Weights of a small GPT-style language model, trained from scratch on English Wikipedia.
Size: 8 layers, 12 heads of 64 (4 for keys and values).
Each number is 50 + 15 x the weight over its row's rms, rounded and kept within 0 to 99. Layers, rows and columns count from 0. The size before them is the row's rms in percent of the matrix's.

# layer 2 MLP up, 3072x768, rms 0.0196, rows 27-39, columns 640-767
063:30 44 68 61 28 60 58 78 37 47 23 57 35 69 84 41 50 34 44 48 66 57 42 53 53 61 44 73 75 46 44 32 59 43 52 68 65 57 71 80 32 74 58 44 50 65 40 41 80 51 40 36 40 40 39 24 51 55 40 25 32 58 42 38 40 45 49 66 37 69 49 54 86 39 46 41 35 25 48 23 42 48 61 47 44 54 72 58 51 33 44 33 48 67 62 65 17 63 33 59 45 39 64 37 18 50 41 67 60 41 66 50 64 57 49 41 35 23 47 42 40 41 52 72 71 54 39 66
080:48 63 35 50 64 54 68 47 56 44 62 63 22 47 28 38 22 61 57 17 38 52 59 58 51 51 21 54 54 45 18 48 48 63 58 72 62 41 41 58 47 56 50 52 64 51 53 39 31 61 55 47 21 59 53 24 46 68 55 50 59 33 55 43 44 47 22 62 56 62 46 56 29 69 50 52 54 31 71 42 41 67 27 26 68 53 28 60 37 31 82 63 39 33 37 38 60 54 53 47 51 59 39 35 41 62 74 42 46 64 31 31 68 37 39 55 44 65 50 51 64 43 47 58 42 56 75 75
067:93 89 53 21 52 28 52 43 24 54 35 55 42 42 72 32 61 60 52 42 62 46 12 57 48 12 44 42 48 59 48 48 47 57 33 75 28 43 79 68 46 22 59 66 57 60 36 45 63 79 50 19 55 37 56 29 58 34 34 79 48 73 46 34 45 60 40 46 10 59 65 37 38 09 71 71 91 21 56 50 46 56 37 27 52 51 29 49 50 48 66 38 50 54 46 58 70 50 44 33 26 47 35 72 40 69 57 57 71 40 54 48 56 47 36 49 55 41 48 54 70 51 65 54 70 37 59 54
067:46 63 58 74 16 64 58 33 46 38 50 62 24 48 35 17 46 66 89 49 44 54 53 53 52 40 52 34 22 51 53 48 54 57 75 57 40 63 66 08 40 39 41 56 52 59 70 79 80 51 53 53 40 54 50 20 40 56 40 44 31 28 47 77 60 38 62 41 54 49 40 50 66 68 54 52 55 34 66 24 17 43 50 32 41 48 50 58 56 50 19 15 58 59 38 53 66 20 31 58 58 51 36 44 55 50 40 10 52 67 12 45 31 44 42 65 47 44 46 58 55 75 48 28 14 58 37 39
068:44 59 27 26 30 63 25 60 70 51 51 38 65 45 50 43 52 66 32 72 48 52 69 48 35 27 45 47 69 59 72 58 68 40 73 53 25 51 63 53 55 48 51 41 55 59 42 28 34 56 42 72 56 50 52 24 65 51 40 61 21 40 35 51 59 52 47 36 36 48 50 36 59 59 54 43 36 52 67 54 45 47 16 42 26 53 33 47 43 75 58 31 34 29 46 48 36 64 44 59 37 68 68 45 42 45 46 44 52 46 51 44 48 62 64 41 65 76 56 55 60 44 37 56 65 70 98 73
075:63 43 46 66 59 55 31 61 03 60 28 39 44 36 72 42 60 58 20 87 60 53 65 40 47 42 55 58 48 57 56 77 61 36 71 68 20 58 45 46 51 53 44 31 39 38 65 65 23 49 58 50 55 48 69 48 65 41 53 60 22 57 65 19 45 51 34 48 52 53 52 36 44 38 53 42 66 57 49 75 68 55 50 42 62 45 30 56 48 07 65 33 56 42 54 42 66 65 54 29 39 30 38 55 31 31 52 47 63 57 53 45 56 54 33 82 48 65 52 57 73 60 47 48 49 57 40 41
065:37 42 64 90 32 36 62 06 39 43 74 59 52 59 21 48 41 55 79 49 65 62 46 63 48 35 60 36 50 33 60 35 48 56 43 27 79 49 57 42 40 61 51 55 49 50 46 69 23 65 46 70 44 60 31 49 51 73 42 56 84 44 55 63 60 40 40 54 26 29 57 70 49 27 48 80 39 25 45 65 32 50 31 69 58 57 48 29 49 61 39 47 51 68 74 55 08 32 39 32 62 41 43 65 43 67 43 68 30 60 45 50 44 63 24 43 53 46 42 40 38 37 69 35 37 49 56 25
205:54 52 66 58 62 54 74 55 43 19 33 60 52 25 56 54 34 54 51 62 48 25 56 22 23 43 44 51 57 77 57 43 48 60 49 42 58 41 50 52 30 55 83 48 90 43 26 54 66 59 85 60 20 37 43 63 49 54 26 68 57 41 47 45 43 25 38 58 55 38 48 44 50 44 43 56 47 53 55 52 49 13 52 46 52 17 70 52 18 48 51 44 47 31 39 21 50 51 53 50 44 53 57 27 40 41 53 50 54 43 45 19 43 74 42 37 53 73 88 50 44 44 57 46 49 22 44 52
108:41 44 59 73 50 70 32 60 57 41 74 82 51 44 70 24 37 32 62 40 33 30 64 63 57 78 43 46 49 61 60 42 67 61 42 61 78 68 39 68 25 44 66 33 82 42 38 74 57 71 37 43 57 77 36 32 41 44 66 39 13 71 52 36 44 52 24 51 48 48 52 48 35 44 48 84 42 48 50 47 48 69 45 45 63 62 39 51 37 59 57 40 00 50 32 42 49 35 47 56 56 31 61 64 56 40 41 62 56 48 45 49 38 62 45 35 48 50 54 34 38 59 65 45 52 20 23 65
064:70 40 52 61 44 59 57 63 45 52 38 79 33 46 50 63 34 19 65 71 45 51 84 55 47 24 55 55 66 39 55 73 66 52 82 47 24 37 32 67 73 56 51 54 54 87 57 51 35 51 33 52 58 36 40 71 46 73 55 62 71 43 41 65 63 55 43 27 68 71 32 44 55 42 54 56 29 59 46 69 62 48 45 68 51 46 45 48 61 74 59 47 51 59 37 48 58 34 57 62 41 25 49 56 81 34 61 64 37 33 61 52 54 52 12 17 69 45 46 56 59 44 71 26 47 50 31 26
071:52 41 46 50 54 48 76 52 54 46 51 30 23 58 35 49 40 73 82 55 53 55 39 65 54 56 58 37 85 42 62 72 58 27 51 54 64 55 41 36 22 50 56 30 38 63 45 23 50 25 54 52 39 47 23 47 45 63 52 28 81 70 63 70 46 38 62 61 56 80 55 63 45 48 41 59 74 51 65 43 07 44 21 56 34 59 75 39 48 73 75 40 56 60 53 47 59 61 53 67 61 86 34 63 40 34 72 39 53 53 74 50 62 51 20 49 36 48 48 59 71 60 52 67 66 35 48 55
074:55 72 57 49 75 46 33 57 59 60 35 37 43 59 51 41 48 57 61 63 68 42 50 45 46 73 33 40 79 54 37 25 49 31 22 63 67 71 70 29 64 37 68 37 55 50 45 16 74 42 67 55 46 54 61 44 35 49 58 08 28 69 31 56 70 54 53 47 25 34 32 33 53 42 58 57 30 24 56 35 19 55 49 65 37 50 33 48 55 38 50 40 35 51 78 58 46 32 73 72 59 28 78 35 77 32 30 51 75 70 24 39 51 43 67 59 34 52 41 41 67 49 31 66 26 36 35 35
066:42 56 40 65 42 39 39 83 54 45 44 61 39 51 54 85 43 61 47 43 49 45 36 51 56 48 70 54 65 51 34 61 57 60 68 67 14 57 64 61 31 59 54 46 42 55 48 33 70 55 53 63 56 65 49 39 85 65 58 30 58 52 81 73 28 45 41 73 51 64 59 48 60 60 41 63 43 73 47 30 19 43 44 60 39 54 77 67 53 59 79 66 99 46 24 54 58 29 84 52 46 78 62 59 68 55 40 55 49 17 40 47 35 64 59 44 74 47 54 56 68 44 80 58 59 47 76 64
# layer 2 MLP down (transposed), 3072x768, rms 0.00933, rows 27-39, columns 640-767
069:51 45 40 80 52 49 27 49 47 50 80 51 48 46 79 78 74 62 61 76 31 50 29 35 53 59 33 35 69 57 71 62 32 19 68 37 39 54 51 27 54 40 50 67 49 33 66 42 51 70 58 32 70 45 59 52 46 61 30 48 59 65 40 50 51 55 66 47 35 60 77 52 55 60 17 60 43 17 45 55 51 39 37 43 46 59 44 44 52 15 70 29 58 48 54 41 76 48 42 54 48 44 36 60 28 57 44 43 21 65 42 63 68 70 60 66 37 66 37 76 36 63 40 42 43 54 36 79
118:27 27 80 51 31 57 45 63 55 47 55 43 52 57 53 41 70 16 30 54 65 33 64 51 61 55 76 50 44 78 52 43 52 49 43 55 74 46 43 37 36 65 28 47 45 69 51 69 45 55 39 56 43 79 35 63 29 45 51 34 49 50 58 64 51 36 57 48 24 35 40 33 38 53 31 63 69 49 37 58 53 56 52 52 35 50 48 56 62 61 39 46 45 43 69 61 69 48 73 74 36 39 42 48 41 60 55 38 35 54 46 45 72 23 53 48 54 44 58 45 29 36 58 55 71 55 32 54
071:50 68 56 59 57 51 50 81 53 43 75 43 49 48 53 44 37 39 46 67 23 40 32 58 72 54 35 51 25 38 48 59 53 39 37 62 59 49 50 55 75 79 53 80 52 52 45 35 46 67 27 39 62 37 63 72 65 48 51 41 54 35 56 42 57 30 65 48 27 24 49 64 52 37 41 35 34 45 40 36 67 32 57 63 59 52 65 64 45 27 61 60 42 75 57 56 59 24 38 77 43 71 64 49 43 70 54 49 63 65 59 28 23 35 70 42 53 45 41 47 50 57 41 24 59 58 49 41
075:57 35 34 50 62 46 52 49 57 37 29 31 53 29 47 53 45 58 55 53 72 40 55 58 52 48 44 65 43 49 45 51 31 37 61 62 23 38 84 83 81 32 49 66 54 48 50 56 51 47 54 47 67 54 60 76 68 39 58 57 64 64 58 67 37 43 62 83 52 40 42 37 61 16 35 34 43 48 60 39 61 68 30 49 86 59 63 61 48 50 48 53 49 56 79 36 23 48 64 73 53 56 51 70 42 49 54 50 40 37 41 37 36 45 81 50 47 57 41 74 65 75 67 73 51 36 46 55
081:50 49 47 39 51 20 72 34 59 49 50 63 63 53 28 59 53 61 36 65 49 72 38 49 67 56 65 76 29 30 66 19 31 33 57 54 64 60 47 41 33 27 37 50 52 68 42 39 62 44 36 48 44 72 30 61 56 54 79 61 47 41 42 70 45 74 68 42 40 68 51 53 64 46 48 32 24 53 43 73 68 23 54 42 63 65 72 56 43 44 39 48 48 57 67 30 58 47 46 44 53 62 41 43 80 36 62 54 59 64 60 52 29 58 53 76 23 52 52 50 58 37 56 40 32 46 37 37
087:54 46 53 41 83 31 56 47 65 10 29 46 58 64 63 38 53 56 42 59 36 38 61 59 44 44 50 63 50 51 37 49 56 58 47 45 47 32 53 49 34 69 82 47 48 72 65 50 47 54 34 41 52 45 42 54 71 36 37 64 73 68 83 69 58 52 62 30 63 36 57 61 54 33 39 47 62 65 27 42 38 62 38 49 51 42 94 34 19 49 37 60 36 28 47 71 51 73 59 53 76 47 36 43 57 66 40 45 53 54 22 37 64 59 49 68 40 47 64 64 23 53 45 52 67 44 81 44
076:63 54 37 81 63 38 46 65 40 46 30 51 52 60 50 51 44 16 65 63 54 61 53 08 35 48 65 51 32 73 27 56 54 86 63 35 45 18 46 50 67 44 49 55 32 33 68 49 33 42 81 55 56 47 52 58 56 48 58 49 49 59 40 69 64 73 67 50 48 36 50 47 33 55 79 50 68 66 75 49 73 43 55 55 64 60 26 65 54 45 57 55 59 53 27 67 66 75 54 46 48 71 65 40 66 32 55 45 69 63 48 60 73 36 62 58 50 49 47 43 52 50 79 57 32 37 44 56
147:50 55 68 53 53 58 51 52 49 11 44 50 56 43 54 52 48 53 52 58 45 45 67 42 40 50 47 57 51 76 57 47 47 43 48 47 54 47 48 48 41 66 65 51 67 50 44 51 61 52 58 44 22 48 42 54 52 42 46 53 43 42 52 52 43 29 46 60 46 52 49 52 45 46 46 52 39 51 54 56 52 35 50 44 46 29 58 55 24 49 43 55 52 33 46 31 54 44 48 54 44 58 56 40 43 43 38 44 47 52 49 00 49 66 50 45 46 65 71 42 44 53 54 52 48 30 54 47
112:62 49 59 40 63 56 43 60 54 36 64 33 26 45 68 62 68 49 27 48 61 55 52 52 51 61 55 56 38 38 63 54 54 48 42 32 38 59 63 54 73 68 48 62 31 54 50 67 46 32 47 39 54 82 56 43 44 60 50 39 31 72 45 47 27 72 40 65 44 46 63 57 37 65 38 42 72 33 57 39 38 47 70 40 56 49 30 59 75 41 35 38 50 58 73 51 52 65 36 37 63 33 61 67 61 42 60 72 27 60 49 29 39 42 87 51 63 58 60 65 37 41 42 33 51 87 37 48
072:64 29 62 78 51 36 59 24 60 33 60 52 65 46 52 78 71 51 65 52 30 35 23 62 50 50 91 29 56 54 45 64 53 67 27 59 31 63 54 01 39 60 38 58 23 47 26 80 70 31 65 69 68 53 27 63 46 25 56 33 41 69 44 56 38 63 47 62 25 46 71 42 38 35 41 24 70 47 52 45 38 40 40 57 46 58 43 34 44 51 45 56 60 67 40 46 26 76 72 41 55 55 41 60 58 43 32 60 64 60 37 41 25 74 65 37 36 33 58 32 31 37 58 50 59 67 41 51
087:51 47 62 92 53 43 30 62 09 61 62 19 31 26 54 41 58 48 56 60 33 31 86 40 33 50 34 60 46 55 53 61 77 47 49 36 60 49 50 46 56 52 50 63 57 69 62 56 30 55 49 57 52 56 46 45 52 51 38 73 52 42 30 64 46 49 52 58 38 32 67 38 31 55 82 70 29 48 62 50 37 35 59 51 48 50 41 33 64 67 61 69 59 43 71 78 55 50 46 48 51 46 35 36 68 53 27 43 36 67 55 49 44 66 53 76 42 52 61 58 38 53 44 55 64 55 49 72
091:46 25 46 80 58 82 49 78 84 41 51 26 52 68 64 41 51 41 37 28 48 65 56 50 37 46 60 68 29 56 23 32 54 54 66 66 51 43 70 41 53 60 42 50 56 53 38 64 47 41 43 35 61 46 27 52 54 28 39 56 39 59 46 52 48 59 47 57 39 25 28 72 32 47 60 45 55 45 59 62 44 49 70 39 68 53 40 50 38 43 56 74 56 55 42 46 46 53 50 53 18 61 79 26 48 69 57 60 40 57 59 95 55 47 51 56 27 45 50 77 66 65 46 41 70 40 49 48
074:54 45 55 62 44 38 57 50 34 82 44 43 48 69 45 63 57 78 56 51 36 46 52 11 49 49 84 48 41 56 62 51 32 21 44 38 45 53 73 48 37 62 54 50 47 70 49 51 33 35 70 48 70 57 34 40 42 40 58 31 57 61 37 49 63 38 33 34 46 58 39 45 35 37 47 51 40 42 49 46 27 61 25 49 46 57 58 44 53 45 30 48 42 65 72 28 28 38 69 35 63 55 51 44 45 52 45 33 45 60 39 50 34 63 13 33 62 52 70 41 36 62 29 51 34 54 48 57